{
  "head_dim": 64,
  "intermediate_size": 512,
  "vocab_size": 1807,
  "norm_place": "post",
  "parallel_block": false,
  "init_std_up": 0.0943,
  "init_std_down": 0.00962,
  "lr_head": 0.0126,
  "final_lr_fraction": 0.0,
  "batch_tokens": [8192, 16384, 24576],
  "max_seq_len": 1024
}
Each number is 50 + 15 x the weight over its row's rms, rounded and kept within 0 to 99. Layers, rows and columns count from 0. The size before them is the row's rms in percent of the matrix's.

# k: layer 8 attention key, 128x128, rms 0.0656, rows 52-63, columns 0-127
# q: layer 8 attention query, 128x128, rms 0.0654, rows 53-63, columns 0-127
# v: layer 8 attention value, 128x128, rms 0.0631, rows 0-15, columns 0-127
# o: layer 8 attention output (transposed), 128x128, rms 0.0396, rows 0-14, columns 0-127
k52 098:55 53 92 34 36 47 46 28 43 17 66 42 37 52 73 43 60 61 46 53 49 28 28 53 71 62 60 23 29 42 58 39 43 66 83 48 53 44 52 54 74 23 67 58 56 49 32 60 55 66 47 40 61 26 57 48 37 57 55 51 47 57 65 50 32 47 49 24 40 62 48 26 32 38 33 44 28 40 52 45 30 61 40 51 58 14 28 70 44 41 39 66 39 56 39 14 62 24 69 47 70 38 65 57 59 41 29 39 45 59 51 60 55 52 39 26 56 81 40 49 67 39 77 28 48 65 43 67
q53 106:31 46 56 11 65 45 82 44 50 30 55 46 34 79 50 51 56 31 58 63 59 34 43 74 46 34 46 26 34 41 37 70 67 55 47 38 70 49 48 51 50 55 38 23 56 53 31 66 56 25 61 63 51 38 75 45 78 36 72 43 48 61 52 79 36 28 80 55 56 53 48 47 58 36 36 28 67 55 66 23 59 59 68 40 49 35 48 61 41 38 82 54 48 38 79 49 68 47 57 65 36 36 29 58 51 66 47 56 77 36 44 78 51 22 62 23 67 58 36 51 61 60 53 56 52 60 78 52
k53 100:74 46 45 47 55 42 32 39 47 37 51 53 34 69 53 57 63 66 23 48 49 52 77 58 42 60 51 82 29 45 60 66 34 32 44 38 24 36 28 69 60 30 56 49 48 66 69 71 70 63 40 47 37 39 60 62 25 71 37 47 45 51 58 17 39 61 62 48 29 25 43 47 62 37 52 69 57 40 64 40 41 46 49 51 55 39 31 72 78 62 56 61 47 50 57 21 64 32 46 37 55 54 24 75 89 48 42 58 52 87 49 78 41 43 45 56 19 65 53 39 54 81 65 46 52 46 34 77
q54 101:51 69 55 66 24 45 45 48 28 50 64 61 55 28 67 42 55 90 56 51 13 54 54 63 50 64 44 30 70 22 47 29 52 64 39 70 67 57 29 29 57 40 57 67 55 74 72 48 51 55 76 23 61 55 44 27 77 48 78 39 36 40 36 38 42 50 48 37 48 79 63 50 47 60 42 50 34 48 21 40 43 29 17 59 42 44 48 56 41 51 52 06 30 39 47 57 60 63 54 45 46 55 46 64 49 38 41 79 61 38 37 42 57 52 39 41 29 39 62 53 40 41 59 32 40 31 84 43
k54 094:44 34 74 42 43 55 45 41 36 35 65 47 59 19 37 43 40 65 59 75 31 64 39 41 62 69 25 45 40 17 65 52 43 37 68 61 23 30 61 82 53 45 53 27 62 24 35 33 40 51 70 46 51 64 66 26 45 43 29 35 12 66 47 41 38 43 62 59 38 44 32 64 62 62 42 49 54 65 54 30 63 38 55 28 46 40 34 29 69 44 54 69 81 71 49 62 54 38 35 50 39 46 54 32 65 35 46 67 53 26 77 58 31 68 37 68 42 27 34 41 68 49 41 53 51 62 30 36
q55 096:36 47 60 25 50 53 20 76 29 53 68 56 59 53 60 21 43 01 48 83 48 46 33 52 54 67 40 43 32 32 30 45 44 51 39 48 44 45 78 53 52 78 37 36 30 39 21 21 72 50 65 48 70 63 33 34 48 49 50 56 72 41 42 52 28 61 56 07 67 43 64 42 58 59 48 34 65 54 64 34 63 43 50 53 74 38 60 64 52 25 34 41 23 51 44 50 62 57 43 72 54 50 39 64 44 52 85 35 78 62 52 71 47 50 54 65 64 46 44 38 52 45 52 46 38 44 44 36
k55 099:48 36 50 55 40 72 46 43 49 68 55 40 34 67 45 27 73 56 69 88 51 24 66 67 49 52 51 63 48 25 28 48 36 61 33 37 59 41 40 41 43 49 55 53 80 64 42 84 41 50 82 64 55 49 62 36 70 51 43 68 45 40 72 44 35 49 64 46 47 52 57 58 46 48 47 52 46 62 46 20 41 41 15 55 45 47 25 66 70 51 48 61 37 97 70 23 55 41 67 26 43 54 24 48 60 65 62 53 61 60 85 59 43 50 34 58 32 16 38 44 48 49 64 43 75 58 44 37
q56 097:48 65 44 74 66 44 40 59 42 30 55 39 75 33 68 40 41 42 45 59 29 53 29 28 36 44 34 47 58 62 69 51 35 40 36 61 50 37 54 76 65 65 47 32 17 86 58 29 62 66 54 37 50 47 48 35 66 65 50 60 55 38 41 39 32 35 40 53 54 68 60 43 44 44 72 50 07 62 53 50 67 57 83 67 60 63 39 37 48 78 59 34 66 59 30 62 79 32 33 37 51 30 58 60 23 57 65 46 58 50 38 42 46 42 45 52 29 19 30 49 31 47 74 55 65 34 74 27
k56 099:25 62 68 61 48 38 58 46 29 73 59 49 57 44 54 27 46 60 79 46 56 83 49 41 35 61 47 52 29 66 29 52 57 76 49 68 59 47 42 65 71 51 50 42 47 22 69 36 59 61 73 52 60 50 53 42 65 17 72 33 57 55 41 51 62 65 47 77 58 80 57 71 70 51 46 45 27 55 61 31 31 42 21 39 50 47 33 46 52 39 28 42 42 65 31 46 43 49 44 51 70 70 44 45 72 35 44 38 58 44 92 35 35 30 55 94 52 42 39 41 67 65 53 79 60 42 41 60
q57 095:68 65 70 43 12 47 48 47 42 36 58 51 62 47 70 46 29 49 63 57 49 42 37 49 57 18 74 61 53 67 59 60 46 44 74 36 72 58 51 32 30 30 37 59 58 50 78 54 67 61 30 66 20 57 47 48 38 46 42 46 64 15 48 48 59 31 50 78 54 56 42 49 28 47 43 74 40 60 51 41 28 76 48 77 56 68 39 56 68 72 13 53 73 29 43 42 51 36 58 33 46 37 50 40 49 60 12 47 69 30 70 36 38 75 58 39 57 61 51 20 53 58 43 44 70 45 51 38
k57 097:25 51 49 71 38 41 60 63 66 52 58 69 49 74 63 69 45 61 34 51 62 33 32 25 35 47 69 36 46 57 49 74 39 53 63 44 37 23 77 62 67 43 50 53 25 75 41 55 58 33 66 43 34 30 60 66 43 35 38 54 50 67 37 75 52 35 45 55 64 47 40 52 67 42 59 67 33 59 47 80 50 61 77 41 55 47 54 64 07 63 60 40 21 68 47 45 85 43 61 44 68 42 64 49 32 64 48 60 61 69 31 64 35 68 58 29 73 70 54 68 55 32 42 65 32 63 75 33
q58 110:26 54 48 46 37 46 69 32 77 59 41 51 80 67 42 31 58 40 76 55 44 69 33 44 64 53 57 58 34 29 47 54 58 71 43 51 45 12 40 42 65 64 38 41 39 37 27 48 30 51 56 47 58 65 83 41 35 52 40 31 51 61 55 81 47 42 66 41 73 20 30 51 77 64 42 22 30 59 26 47 37 61 52 58 55 56 35 52 48 72 48 59 40 96 50 42 42 68 31 49 42 36 50 17 71 42 53 48 65 41 43 33 56 56 44 39 60 33 59 59 63 53 62 67 60 57 88 60
k58 094:46 54 52 57 85 44 50 51 47 41 53 53 43 39 46 62 85 62 26 51 58 36 27 67 52 54 53 61 40 81 65 33 40 15 75 26 59 68 21 56 56 49 37 43 57 36 59 47 70 41 33 33 65 33 45 71 61 23 37 40 46 42 23 37 56 58 53 35 51 68 61 68 33 43 52 75 43 56 45 84 71 52 28 36 35 42 23 47 53 73 75 60 55 56 42 43 66 32 76 32 60 29 46 47 68 50 44 51 64 39 59 42 38 48 51 36 65 47 24 33 71 52 52 28 61 44 42 83
q59 105:64 44 63 44 63 44 42 45 44 80 69 45 52 62 57 64 56 53 54 27 43 26 44 63 33 31 38 28 26 70 30 60 51 65 52 52 47 68 25 34 58 28 34 56 34 71 41 47 32 52 49 81 77 71 63 42 81 72 47 45 32 71 60 35 47 76 35 48 37 65 43 69 56 28 50 42 37 40 39 58 29 35 21 47 36 34 54 64 67 50 47 55 45 55 59 40 38 37 46 36 17 43 51 90 51 38 42 38 32 71 56 40 49 61 45 86 39 39 35 49 25 69 51 65 71 66 42 43
k59 107:40 62 35 61 46 80 44 56 44 23 78 65 49 44 69 49 57 35 31 77 66 46 31 53 59 61 35 38 51 41 35 51 43 49 66 58 39 46 64 42 32 42 72 25 47 31 69 57 52 50 62 54 19 61 42 49 41 73 57 53 31 52 55 51 40 24 24 38 49 38 16 57 60 68 50 54 74 39 38 43 69 50 79 56 38 51 75 54 59 48 60 72 09 67 56 76 51 70 71 47 40 62 32 43 27 53 33 53 47 57 72 58 40 62 85 27 55 62 54 40 34 69 49 45 60 60 73 26
q60 090:29 65 30 54 77 65 47 58 47 37 75 65 26 52 36 58 41 62 68 43 56 63 58 78 71 45 38 76 77 09 38 48 51 36 45 73 50 33 29 62 56 62 66 42 55 55 35 68 45 67 49 52 37 42 52 58 69 21 54 38 38 65 45 32 61 58 33 62 45 54 65 71 29 51 72 74 57 51 63 66 55 58 61 51 18 32 49 65 40 70 50 42 25 84 29 68 51 51 31 43 32 23 71 54 44 53 39 53 41 09 50 50 37 24 46 54 47 38 43 51 64 43 36 42 61 66 48 43
k60 095:43 67 33 50 71 64 49 29 66 75 49 70 43 74 32 40 60 77 36 21 57 69 40 49 59 56 31 71 56 31 33 58 59 39 70 58 54 49 33 56 24 75 52 59 50 53 70 29 71 58 38 30 68 52 36 54 51 67 33 14 59 57 56 36 72 57 42 52 25 43 62 59 70 77 78 52 57 72 41 28 68 38 27 65 56 45 40 65 70 61 64 48 68 24 32 50 31 47 58 39 54 32 29 33 39 53 42 50 47 39 39 61 40 50 32 40 56 46 63 75 40 39 31 24 38 40 38 33
q61 105:79 39 66 53 42 56 61 59 46 46 49 40 41 42 60 32 85 30 65 46 71 58 65 53 37 33 45 64 51 43 47 49 58 36 69 32 42 73 69 49 69 50 61 43 26 53 44 34 68 62 27 43 64 33 65 50 79 70 70 35 28 44 26 50 33 69 59 21 38 72 31 64 31 40 53 34 50 59 53 56 42 24 59 29 51 31 35 77 70 54 55 25 50 57 40 77 59 67 72 27 32 41 44 77 69 34 52 50 65 28 45 47 66 46 57 60 52 30 34 39 56 49 31 61 31 66 46 78
k61 095:29 50 40 52 33 42 19 59 54 44 56 41 20 55 44 69 35 50 58 39 47 60 50 72 71 73 34 76 41 37 57 54 43 39 71 64 49 70 79 47 35 61 47 32 52 51 43 25 53 30 67 59 33 33 39 46 41 87 53 60 14 23 68 55 44 48 49 50 30 60 26 45 35 51 61 37 76 61 30 13 75 65 70 29 46 63 31 62 62 61 63 50 33 57 29 52 28 39 36 53 55 62 26 50 35 57 57 46 54 70 66 41 28 55 39 51 39 40 63 71 36 25 47 39 61 60 35 54
q62 089:27 49 28 65 67 56 59 29 74 53 41 57 46 53 36 41 34 48 38 46 49 40 34 21 48 59 70 41 11 57 74 59 56 52 31 34 36 51 62 58 55 30 49 60 67 32 56 57 52 41 41 61 15 20 34 74 25 45 31 24 32 58 47 47 39 35 50 64 32 45 68 37 69 70 48 67 40 39 43 69 77 61 35 48 51 70 55 54 54 32 71 61 51 52 66 10 50 36 64 72 72 74 54 59 75 50 66 60 35 56 54 43 42 52 43 51 66 37 57 57 29 51 56 47 63 37 40 14
k62 091:70 61 49 68 70 49 53 59 70 67 49 75 48 69 42 35 92 48 67 45 25 31 36 57 32 34 68 52 31 54 63 52 27 75 49 39 38 44 46 38 55 35 34 60 42 37 62 54 60 45 42 35 56 50 61 77 62 26 62 44 60 51 53 49 48 37 44 48 71 37 73 42 55 41 58 57 56 34 40 86 11 61 72 60 57 38 49 19 57 50 10 36 38 60 31 50 32 63 71 58 45 64 37 41 59 85 55 51 43 66 30 66 57 48 54 31 40 71 57 24 36 65 71 47 37 49 52 63
q63 098:41 30 39 52 13 54 38 56 73 67 56 49 54 37 50 34 64 48 45 26 28 48 50 15 59 49 74 25 60 36 79 41 63 55 55 28 51 27 57 22 24 51 41 61 85 18 29 18 52 41 64 69 80 60 38 43 31 28 62 37 37 73 50 40 45 50 41 45 12 55 80 51 41 46 51 45 54 61 48 69 67 63 44 57 58 68 66 61 39 41 36 62 58 70 56 37 53 53 46 41 73 53 61 39 42 55 49 35 58 62 41 61 40 60 62 44 31 73 38 41 49 63 68 68 36 48 40 43
k63 103:69 55 67 85 24 73 64 47 59 48 60 41 45 59 45 40 44 28 50 64 59 55 43 80 44 38 66 68 35 38 53 41 59 46 63 50 22 37 23 43 38 50 27 50 53 58 85 55 29 50 68 40 45 63 47 34 31 25 37 71 49 58 43 43 57 52 21 63 57 51 69 39 56 60 44 67 36 31 49 79 65 77 37 59 31 54 64 47 26 27 41 55 39 57 55 73 68 36 45 50 72 78 65 46 14 49 66 60 50 57 57 74 26 56 45 45 63 36 53 21 39 58 39 76 65 47 63 64
v0 101:50 69 55 67 56 44 29 54 67 75 52 65 33 52 25 29 68 49 58 64 19 51 50 50 41 64 73 31 66 54 51 30 33 28 73 52 50 34 94 55 29 37 35 31 64 64 59 52 36 47 42 41 53 28 36 62 20 58 38 31 45 29 71 59 67 48 71 68 39 36 60 59 39 52 32 70 38 38 47 43 44 66 56 75 71 59 53 56 40 41 54 64 64 52 42 35 40 48 25 46 40 65 38 39 25 73 66 52 05 48 37 50 45 36 28 53 39 35 28 44 52 40 63 41 70 37 49 35
o0 094:47 74 70 48 64 45 50 63 26 49 64 54 42 55 66 41 41 59 25 56 43 40 30 55 69 40 33 56 44 47 33 48 51 56 31 67 42 60 56 51 56 54 34 39 30 49 38 58 40 65 57 61 53 56 57 37 98 59 40 46 76 59 41 39 40 49 64 61 56 46 02 27 37 52 73 60 39 55 65 55 43 15 43 25 35 22 57 24 58 77 44 36 56 38 68 60 68 52 57 33 53 44 12 43 44 27 59 61 80 69 44 38 74 34 61 56 48 36 74 34 32 60 32 59 54 44 59 65
v1 092:40 54 72 52 56 47 38 59 37 78 38 48 72 64 24 51 58 59 20 46 53 35 59 63 63 35 53 67 70 74 33 73 80 35 73 45 83 44 64 80 30 83 74 47 42 58 35 28 40 46 50 61 70 44 49 48 53 13 48 50 59 67 52 65 35 37 69 42 58 23 62 67 29 43 67 35 56 57 59 75 63 43 51 63 43 58 45 51 52 33 46 35 62 74 61 45 31 30 60 26 37 68 41 45 28 54 39 50 39 54 30 66 54 42 28 42 61 44 38 45 71 57 53 77 49 42 69 62
o1 101:47 71 65 48 58 45 66 44 39 57 50 62 42 54 65 56 38 58 53 78 34 61 30 28 39 73 48 32 59 24 28 56 55 43 41 20 41 57 50 50 51 71 30 58 76 56 47 66 40 60 45 29 40 46 68 61 88 68 57 57 71 34 44 59 75 61 33 59 45 49 79 73 45 31 53 50 37 52 50 27 31 42 41 51 56 42 56 18 81 37 46 69 52 30 65 53 72 40 57 40 44 40 17 42 51 47 30 53 38 23 24 64 81 41 64 57 47 48 53 49 27 49 38 89 59 50 36 54
v2 093:69 21 54 55 44 63 23 39 86 57 65 27 50 55 82 31 45 45 59 55 53 51 59 68 66 64 45 57 46 76 82 19 53 33 34 57 31 35 34 49 25 50 33 43 65 61 53 49 35 51 28 53 68 55 43 37 27 41 65 43 43 49 71 31 56 36 65 53 59 60 61 45 68 51 59 52 53 48 66 37 26 54 30 37 75 54 58 38 57 48 44 55 27 29 63 74 61 35 47 67 45 37 70 58 57 68 56 72 23 61 76 64 32 47 47 50 68 68 63 33 78 42 42 31 25 51 24 56
o2 099:38 53 45 65 85 64 35 34 54 45 48 46 62 29 46 44 57 52 54 65 35 35 54 51 38 50 66 63 61 33 67 45 34 66 37 48 00 56 56 56 58 24 63 48 28 64 59 47 35 39 68 31 56 47 48 32 45 52 41 24 53 39 55 43 34 56 80 42 65 42 22 44 52 55 55 55 36 51 54 70 58 04 24 38 54 39 62 52 42 64 53 36 07 75 46 43 50 56 32 57 43 24 41 38 40 30 49 38 71 59 56 71 35 20 55 40 76 42 20 47 46 49 34 43 48 43 42 57
v3 094:44 26 20 21 45 41 66 28 52 51 26 36 40 68 75 83 62 42 39 82 47 73 43 69 61 52 40 44 30 51 43 62 26 37 57 74 41 45 62 53 63 39 61 69 22 61 58 63 46 60 39 51 61 61 52 47 57 38 67 43 45 55 50 31 61 66 55 54 61 37 70 62 57 69 21 34 69 59 57 40 29 46 50 60 70 81 51 44 34 56 54 51 60 48 70 36 49 40 70 69 60 77 57 32 44 59 50 72 68 44 54 54 15 52 69 50 56 63 46 61 44 14 60 63 16 64 58 34
o3 105:54 58 35 54 31 56 49 40 67 44 75 19 57 54 28 57 34 61 54 63 78 34 49 75 51 35 56 41 61 75 61 46 45 64 84 64 51 63 60 52 17 52 43 23 64 15 52 44 63 47 29 72 46 65 62 41 38 28 51 49 51 34 68 53 54 45 47 71 54 50 26 43 41 70 34 83 45 44 40 22 53 76 29 31 33 53 57 64 14 38 62 54 49 36 46 64 54 54 20 42 52 34 48 44 42 34 43 48 38 72 62 48 75 62 17 44 63 47 50 66 51 50 57 57 33 42 80 62
v4 089:35 65 10 58 38 46 63 57 46 47 58 61 51 47 58 48 38 45 51 71 64 72 28 78 73 38 29 80 53 52 49 39 58 22 33 44 45 67 07 46 39 79 53 42 23 31 46 52 53 34 60 46 36 45 35 44 36 47 57 63 58 87 62 38 58 29 51 55 46 45 33 40 68 32 48 69 58 66 52 60 75 14 49 54 75 41 67 59 32 48 53 26 67 36 52 46 39 63 61 59 63 50 63 40 32 62 55 40 76 53 36 41 67 63 44 57 52 54 34 54 54 38 69 67 19 29 33 40
o4 097:72 67 46 50 48 64 47 49 34 55 33 65 38 65 38 28 44 70 29 57 30 18 79 41 38 35 60 21 31 62 23 42 71 60 54 68 43 42 41 62 35 74 33 56 49 56 27 61 73 46 43 66 57 61 29 71 39 42 33 51 31 48 68 22 53 43 79 66 54 42 74 68 53 64 37 55 47 60 69 55 42 63 45 52 29 44 79 73 46 38 60 44 28 53 64 48 51 28 65 17 28 41 51 25 49 57 44 51 52 71 76 46 57 80 53 60 69 59 35 54 56 57 52 37 44 44 21 47
v5 104:84 52 51 53 65 47 38 32 52 37 68 74 50 68 33 27 34 40 44 57 34 37 63 99 76 57 33 67 41 47 49 55 30 36 50 52 55 57 51 80 49 77 40 72 76 65 49 43 71 52 73 50 53 34 57 49 48 37 46 53 63 20 44 44 56 48 62 70 60 69 57 52 58 62 13 54 68 31 42 54 57 52 43 23 49 48 67 51 39 35 37 31 22 59 51 28 39 30 58 50 52 48 45 48 53 47 32 52 63 36 37 66 52 67 68 53 39 61 48 70 59 33 87 86 45 54 43 40
o5 105:48 62 54 70 21 51 45 29 61 63 59 57 69 43 39 43 51 68 50 90 49 13 40 52 50 32 46 46 84 34 63 35 67 61 49 21 32 54 35 33 68 56 13 30 40 62 46 62 49 47 58 50 53 78 59 47 58 61 52 28 34 40 63 43 55 75 47 68 48 37 59 43 42 39 56 59 33 53 55 55 43 57 43 53 35 42 52 23 52 32 41 54 64 27 56 41 49 40 33 22 25 50 63 16 27 67 42 41 37 46 48 72 75 27 47 52 72 49 56 50 44 88 39 75 47 47 58 71
v6 094:44 81 49 38 52 48 39 32 55 71 32 55 42 59 28 76 59 54 45 39 34 66 44 49 31 62 29 33 87 38 78 41 34 46 66 57 57 49 27 51 35 48 51 59 27 55 45 67 44 51 46 68 32 48 35 51 61 42 46 65 58 75 37 57 59 21 32 56 51 54 36 83 69 33 73 72 20 69 40 52 37 37 56 68 59 34 60 60 54 24 52 43 53 55 74 64 39 79 62 33 34 43 42 62 67 55 42 56 53 67 71 56 23 72 74 71 54 56 46 31 44 55 68 28 50 71 34 36
o6 096:70 33 47 44 54 51 40 45 28 48 42 52 36 50 44 48 57 38 59 58 74 63 57 33 30 53 39 66 51 62 39 38 22 43 48 55 50 19 45 54 23 45 83 84 84 58 57 41 34 60 10 41 41 21 34 40 40 25 48 54 34 88 59 38 42 45 46 73 66 74 52 58 48 51 27 64 70 45 39 76 59 43 55 38 36 51 45 70 57 65 64 47 49 47 51 53 54 56 77 68 74 44 35 53 31 51 52 49 61 35 57 33 81 58 36 61 50 40 42 55 37 74 71 31 18 50 67 50
v7 104:86 49 52 61 58 56 37 44 51 32 57 55 47 50 65 61 37 42 71 50 47 28 55 35 49 56 55 37 22 12 44 51 25 44 32 86 53 49 45 46 37 56 45 77 27 28 49 43 44 31 31 55 70 70 31 42 44 28 30 47 51 37 28 50 42 44 52 19 43 51 27 51 57 51 31 49 96 43 37 43 40 34 55 59 37 57 43 54 58 75 57 64 49 47 42 60 44 72 41 79 48 43 26 36 62 62 25 56 39 66 49 55 45 54 21 44 63 76 64 65 54 57 60 58 58 13 26 39
o7 122:40 59 65 55 18 55 38 59 53 49 51 60 89 10 46 59 28 65 39 44 33 31 59 59 31 55 49 74 49 42 52 37 77 36 38 57 38 35 27 47 32 10 54 61 32 59 57 46 71 55 69 34 67 77 36 42 66 69 31 30 26 67 55 25 70 58 46 44 31 33 56 41 31 63 52 20 68 36 65 56 62 49 53 66 64 37 57 58 28 28 45 41 53 50 45 41 42 43 25 60 41 55 81 61 44 36 48 38 39 62 78 53 39 54 61 53 52 49 58 56 76 38 31 53 41 47 66 62
v8 092:72 57 61 43 47 69 56 35 54 55 67 56 35 37 43 38 47 66 68 33 51 56 50 50 68 29 53 25 28 58 48 57 65 53 20 64 65 61 39 56 28 69 37 58 47 35 32 41 69 68 72 47 63 31 32 60 19 25 38 30 30 22 64 67 33 24 58 56 44 64 70 40 27 66 58 58 73 62 67 70 72 42 56 34 50 39 72 48 39 50 50 46 42 41 32 64 56 37 56 78 49 56 35 57 31 53 43 32 35 25 62 26 38 52 77 25 70 39 59 70 61 44 38 59 40 77 64 40
o8 094:28 44 44 45 39 35 37 53 45 50 58 44 65 70 55 49 87 60 61 70 69 34 49 50 42 56 27 68 47 54 45 54 68 48 51 54 50 56 50 59 51 53 59 72 96 52 45 73 72 48 50 81 49 45 46 91 47 55 61 17 61 63 41 47 47 16 91 46 50 40 47 73 48 63 69 36 52 73 21 22 57 45 55 60 54 64 70 65 16 54 39 61 68 51 61 41 52 55 40 28 49 38 61 54 51 55 39 44 61 43 49 26 41 86 47 46 47 81 46 48 47 34 53 42 63 57 77 50
v9 089:56 71 54 61 70 35 76 48 72 65 47 63 40 50 48 31 19 73 38 47 55 34 76 44 41 50 42 53 37 71 64 53 52 67 64 55 57 61 23 63 78 34 26 47 55 24 39 47 64 72 56 79 40 43 53 40 33 45 70 31 28 37 55 36 51 49 60 55 58 56 43 49 40 50 24 63 61 29 59 64 52 43 38 66 30 46 53 58 72 26 75 65 19 50 55 47 62 74 39 28 24 47 53 32 44 53 43 41 54 60 29 34 68 39 21 67 14 53 62 68 20 43 58 47 56 71 63 51
o9 113:49 70 60 50 69 47 36 56 41 45 60 58 60 71 67 20 54 60 42 62 49 72 40 62 63 29 24 39 44 40 26 60 31 38 61 51 38 34 42 66 65 61 58 18 56 56 67 86 53 72 70 58 58 38 44 24 66 38 39 59 61 71 50 74 47 61 34 53 27 63 51 52 42 43 46 64 33 69 50 28 37 27 59 48 39 49 35 29 63 33 26 65 46 17 50 66 63 58 57 46 32 50 45 72 30 64 47 60 63 48 13 49 71 42 46 65 51 45 49 23 35 80 46 29 36 45 21 59
v10 101:40 56 50 33 59 77 22 28 46 66 48 42 57 77 36 33 46 51 68 42 57 52 60 71 69 54 51 51 58 73 62 37 35 44 57 54 33 28 35 57 56 54 56 67 61 55 69 34 68 54 86 42 42 30 35 35 47 49 42 73 36 30 41 63 68 60 40 71 80 50 59 29 80 69 41 57 68 78 31 71 66 52 59 64 76 61 48 52 44 34 47 61 53 70 41 61 31 33 33 73 53 65 59 57 62 58 60 57 48 55 35 35 28 44 44 74 34 77 36 75 76 25 39 56 37 60 54 31
o10 103:35 35 59 62 54 60 53 55 59 26 78 55 69 34 39 45 47 80 58 78 36 29 39 37 48 35 57 60 66 43 27 44 56 58 39 14 25 56 59 63 47 51 35 21 62 62 54 66 38 57 59 54 66 55 77 54 51 45 72 36 67 34 59 50 21 68 68 72 46 36 55 42 57 59 47 58 25 51 51 49 36 68 38 44 44 52 55 33 24 31 38 47 35 58 58 39 42 51 60 51 18 23 50 30 40 53 44 42 65 46 54 78 63 74 34 36 59 99 55 47 50 61 50 67 37 56 57 72
v11 099:53 69 65 48 41 56 47 53 54 57 41 34 61 38 51 46 82 45 68 42 63 63 51 50 28 25 42 44 61 44 41 63 27 66 24 49 70 48 66 68 45 62 68 59 46 35 62 68 61 69 63 30 35 20 72 49 71 67 56 66 86 52 63 73 37 49 74 34 75 38 42 68 45 50 54 55 70 72 41 51 50 42 36 62 41 37 59 69 04 36 33 56 22 47 41 55 64 73 35 23 51 73 53 57 50 29 38 58 61 43 52 29 70 59 48 51 39 23 29 63 61 52 59 30 42 61 39 65
o11 090:46 36 57 26 62 37 62 46 37 31 50 65 35 52 33 71 40 65 29 36 75 47 75 43 35 66 36 46 50 62 28 75 61 40 72 35 48 84 51 46 55 59 56 33 66 28 47 46 47 37 32 70 59 63 56 41 54 22 48 55 47 28 56 54 39 68 43 47 55 68 62 79 60 63 41 53 55 27 62 51 32 67 65 59 50 55 64 51 51 51 54 55 45 47 68 43 55 44 70 18 72 45 34 56 68 50 36 33 42 15 39 60 61 63 57 56 83 54 54 54 30 40 01 71 74 59 30 25
v12 105:61 50 98 67 62 32 31 78 66 30 61 29 53 53 36 34 18 39 34 34 61 52 69 47 45 42 59 59 54 44 48 33 53 75 56 48 62 50 58 50 60 35 84 65 31 69 42 35 49 52 28 66 57 55 33 43 73 67 33 24 66 90 71 40 41 39 41 48 45 56 34 33 56 53 64 56 43 43 54 52 33 59 46 63 74 63 59 59 30 55 42 76 50 37 37 61 45 40 50 51 33 37 58 56 43 38 76 47 46 37 59 40 63 27 46 26 46 54 27 22 40 64 33 70 61 58 32 74
o12 112:74 60 46 39 51 49 52 50 34 84 35 62 36 53 49 63 78 25 63 41 51 30 44 71 42 76 38 45 50 50 46 48 51 50 42 52 64 64 57 30 56 34 47 66 32 34 50 30 23 44 68 46 59 51 56 34 43 46 37 70 22 33 25 15 47 30 61 12 62 46 47 60 33 53 68 40 66 51 65 34 53 43 49 36 52 51 61 29 91 57 63 50 61 46 58 55 53 64 52 51 78 70 35 71 51 55 65 45 22 55 44 63 35 61 74 44 33 50 33 77 11 55 44 65 73 55 43 39
v13 106:45 54 53 70 71 76 28 40 55 42 52 34 40 52 59 45 17 23 66 51 67 24 55 54 58 68 72 22 52 64 43 62 47 50 52 61 56 35 27 74 64 36 34 64 55 68 69 36 58 37 41 46 57 69 22 36 69 46 63 33 48 35 44 44 68 77 26 33 26 62 30 47 36 63 57 39 65 48 36 28 42 38 42 36 53 23 59 56 74 55 35 84 48 60 41 51 52 34 69 68 71 39 68 43 39 77 38 55 69 33 43 62 56 73 28 56 29 62 57 69 62 38 62 66 57 36 44 59
o13 096:51 34 51 74 29 42 32 80 71 46 54 67 79 26 71 62 72 31 62 55 35 35 34 46 68 56 45 65 73 26 60 46 53 47 41 45 27 43 69 40 40 40 28 49 26 54 63 47 55 66 74 28 51 45 45 39 62 65 61 37 52 60 34 43 69 58 89 21 52 48 55 29 47 47 58 39 53 62 36 50 61 37 50 75 78 53 46 35 52 47 61 41 45 67 42 53 47 50 50 78 27 73 71 62 26 58 63 55 54 62 36 87 30 56 62 68 40 68 35 46 42 48 64 45 50 64 54 86
v14 100:42 44 49 45 28 43 25 44 52 67 72 63 28 42 79 48 55 64 71 25 55 53 85 46 74 42 56 72 48 58 44 83 62 75 46 42 67 61 11 59 40 43 80 54 34 36 44 76 29 39 43 59 48 49 40 53 43 38 61 93 53 47 59 66 63 38 53 52 47 78 73 58 50 75 53 36 45 37 67 42 81 50 59 48 50 53 44 63 61 63 38 41 30 60 45 69 63 37 52 57 73 38 23 56 54 65 28 48 68 32 44 45 45 46 53 54 42 45 66 42 43 27 60 67 34 28 45 26
o14 093:51 51 46 58 12 49 45 16 71 48 32 55 64 38 15 44 58 87 42 46 60 51 78 46 46 40 40 51 59 21 63 48 75 57 41 43 21 43 46 54 55 56 44 74 71 49 63 47 48 28 53 39 50 56 75 68 21 45 60 23 35 12 71 55 57 21 55 55 41 48 57 72 68 65 43 40 58 45 44 40 52 78 48 62 51 65 74 69 23 32 49 56 60 60 39 40 38 50 32 56 54 38 67 42 71 65 44 36 53 41 81 42 46 57 59 50 41 73 52 77 69 41 61 62 64 50 48 51
v15 090:63 55 49 48 60 66 20 45 45 42 40 63 41 28 46 35 36 40 59 64 71 77 77 39 62 38 75 48 66 65 66 76 31 42 71 67 35 69 76 59 70 24 70 42 71 34 47 39 33 56 41 42 55 36 42 58 42 59 35 44 56 59 16 81 61 51 38 41 65 44 43 63 66 57 36 66 44 50 50 57 40 52 44 55 22 65 33 45 57 66 07 60 55 39 49 45 39 72 69 45 48 40 64 56 46 47 71 65 53 53 67 66 76 39 68 56 61 79 77 37 29 42 43 25 44 35 35 49